config = dict(
    n_kv_head=2,
    norm='rmsnorm',
    norm_eps=1e-05,
    tie_embeddings=False,
    parallel_block=False,
    init_std_o=0.0,
    lr=0.00627,
    lr_mult_o=0.658,
    grad_clip=2.0,
    batch_tokens=32768,
    train_tokens=138700000,
    steps=4233,
)
Each number is 500 + 25 x the weight over its row's rms, rounded and kept within 0 to 999. Layers, rows and columns count from 0. Numbers have three digits each. The size before them is the row's rms in percent of the matrix's.

# layer 2 attention key, 128x128, rms 0.182, rows 0-42, columns 64-127
107:505497482495515522470493461503470456475510486518479537509455467507468456460482527515456560520509475526524490513526492513492561504538485489512486507504505502474507503504492498484470471533505462
089:494485541517520508477527532514520490532520483496475488513533485506479508497494502506557486517516504453481496492472495457514509471474544494554502476468483510543467564479508491513502516497485495
101:519445515493527484482520490462521492509526474472512514481500513479519496468498488478506510466513475482539428474516512474483478474490467498501512482489474502472481517487530486519504529502450510
104:482453534504453477481480490482479494517533521513525529500488494500546468490508504485467471461486519552507533495532517536436502540498429480513495527516468532479550526467492531509518504486506501
102:488513479455484525531488477486487449513480484503468534511468468515493509525475466525492533504503483511504482486488496495521531482501482529505499504518522497444495480556460470483510471547551484
111:451469439494522490504541492472512512476489496503536526488530509526538530488506490487483506516467474554558467503524504449501486546528483490483490529552438510513494473510460511510497490469497517
097:507474486519484491554509514545517483487514503463506475519471490521501473526497511477514475509494521457489503542453555484480510512523496490549488496489522512499442544511512506513546526432479480
106:549498462528533505533467492516498539465487513487530446480539491471524496495505488508494494496517487495526418491467500479504473536516484493472514496510527522468489489500565513526476491513491512
114:449514515472515517490473445476529538510491526511491487542432501532509483483506526508495517503499479493548532514557473532487551471504465501475479493489481508543512524513526488535480552533499482
098:477521520484452468508495516497540523547516523562502512501526523504528499553505494550487494516471487483524472492474471497525494504532500473493476496490455526466515519502498510482504527507534479
106:510524508508471476531525510510505493521561478501565544470494505517460477501495512496477543526546533494494491479520489442502532499483502507517486495475478472505448508529516498524488495495449532
119:535555499501476499528444472436494509470495488493469481458525518526479445559488493513498527505504491523488479507533512486447500515484472515462492485514523462505492464509466484518475489490485526
103:479555494516515530487508508492506529491460507468480490498481504521487458467551527511508455502501506464503505490476493434518496541455498481487500505452527482527468434525512462491527507488515495
110:489482491458526498507496532533452481435486462511506471528479494480473469506461458494501467519525538481455530523520517504491480515518448521494500475509527501478517503499518552461525496486468515
109:457490507452507479500487485477468516494488477554514539506494507493552522501482514503485489525510510493482502483504472526512459489480502487497488536518498461552518516476520481520500496487519524
104:482508476476521506504525534513479524472453482485502446535514531495519529533516533511512488457439504471473506549494486475497496517453463526501535508508486523501474498500478517453504478464487494
112:514486483506487515558499521520494464479500531462514502445497529521524492500465532481502497491545502496470532497499488510444503485448491517509514464519494501527533474552514500558479527496504529
107:485563498503488487546462554512515503535507517508478486514528539509504524478512501502485482478482486482501457557465494467516472458483527529503516525551511508504507541495466493506519476548506562
100:492480465515522542464486501496524487555498496487479490502453509524504537478502507498514563514504525466496524509540514506443494489511488506496461491493474503458475505479485475526501491488501519
114:556509507503539531508508510473494482488496514492491527501490530485475519500531508489482543538550513535500461512494543479516517482518539496474529501498492550494533502516500500484514517519441490
099:464502425506505512513481498519493520529538523523520480485517509454496508492451513448513505532484531498518516530526486472509506465531465440472502488524459492488496532469492460498543509489466447
098:504517489453551499501508503507525508498519471490515478487529526488512471506508520519486504548522461473493516556497503486501581541486499507507453515472509512531494516515481510508468486510507501
107:496477517530494532467520531516512492495515551497498492505490468485484476575514554448474480529478501459523470535479492489501441505463544482503479475494541470494482510488502506492546466472484488
101:508506535523509495504496492534502539487466539492486496501471459512450521496508461452495497488515476474464471517533465526500482519477545485503567519507487435536473459523517532493494525485512509
103:512487485530489462531498459491465510475549504490499517485433528466500517530485468508487497499460517489487500563540501483482475481507503497487526513497504463474523488512521504471507493486515475
110:522545522514510519469488461505513496500498534552497534496502529545482482486458513487540492506455545537491495511511496494501479509493529525484477484481557456535479522463508491491553496439510475
112:494476498447488502517460521526477480519499534454478482538537480502491537505517449463535514497495521542527532520505488496533469517497517562464533484477541469483501528509512508507503532473507490
108:516469546537471498479526516506513502483525493453483500523550501500516520501509446498465515494551513442459545502477472512472476504493485517514531496523470511541476516513497497474567477472453506
099:505491513462481510459512477501526497520511462514513478482489513542508479512506482499458508502511516477560548464501520476471480473458477530520519489491474490474505553480490474538479492499482524
111:519489513461568491482454475525546503483537537497525512531468505493486515511501495522508502489461519481499533461491501515564468508463511529494472519484440466483483502573498485502464498503505513
114:515484502482473477515476461495460494491507501482473502493486501557463491504499455520492460471477549508474468500517485486435449493520517485508459489521496504492536476481499485515512501546466492
107:508517481437512484544459497490509482499492486481508469490526505529485477478509502463520474505511531514457481521529517507525496466493493501490489482519470549516489500469484484495478525488486508
109:500465473488484554523522487529508515520499488501467491493510491514503499510492479521486509514497485537467467510552506474528518514511484504454458523501539517449509469535500526503468486521522535
109:495481524523515466466501506483476497523491481470486470519490539464473518522509507508512476518429477524499506533466514528531518450477499513504516474460427469514478477523505510498523479496484542
129:524490513473543520523475476462484515534481528488474529524541515498490457498481528475521523527528480512532485498533504475466532526539477502498487526510511518485516515531517520484477493548502487
098:469503459499501488515503486489492489478513490486499490491544503508482538487455491494511503535487528463521511462487504447509469500498530495538490524553510497472496438516515520480506495514532494
101:513529462482479520507489487533465495479547485475459471519515497468500528531499511497509537548449477503523498500501485485489503488504512506489474477545457520493539468512513552472497511507517478
125:504498511513501531507492472490482507491532518549505520514527521538487489496526461506489534505485503517546477487501450529477521569540484509493469493478510525469523490535509500503444531542499478
103:501492530507483497497531501502524502506484463479464497482544465475512504488479521510435478532499434514553492485512486451516533498482522537488477522511520551459462499501517512455478503533493495
115:447517479458433453443503486507473460514506500506456483482488535520490485490500459487510507513504474473464465504494482509503489532495508454559545491481515511515508493518447512506456517511504533
114:507499471499491471505468482501494485478489497525476516443489466499486491462482486472500567476515484527521522492521492539471537497515507483469546516501479503476535469546490501502492495509539442
107:493484499503506518528476474522477535514489485477488536440526523500483453530526523519499495485492476471466503541479482557506514528481495493502531456532436514491499498526513490492499509501511453
102:497482498498481528499514484488532529484496504468444499537516475506478487504474517524494501528482481538495476532502496487499522497483490489480477473516465518470500465470441450533509446456520540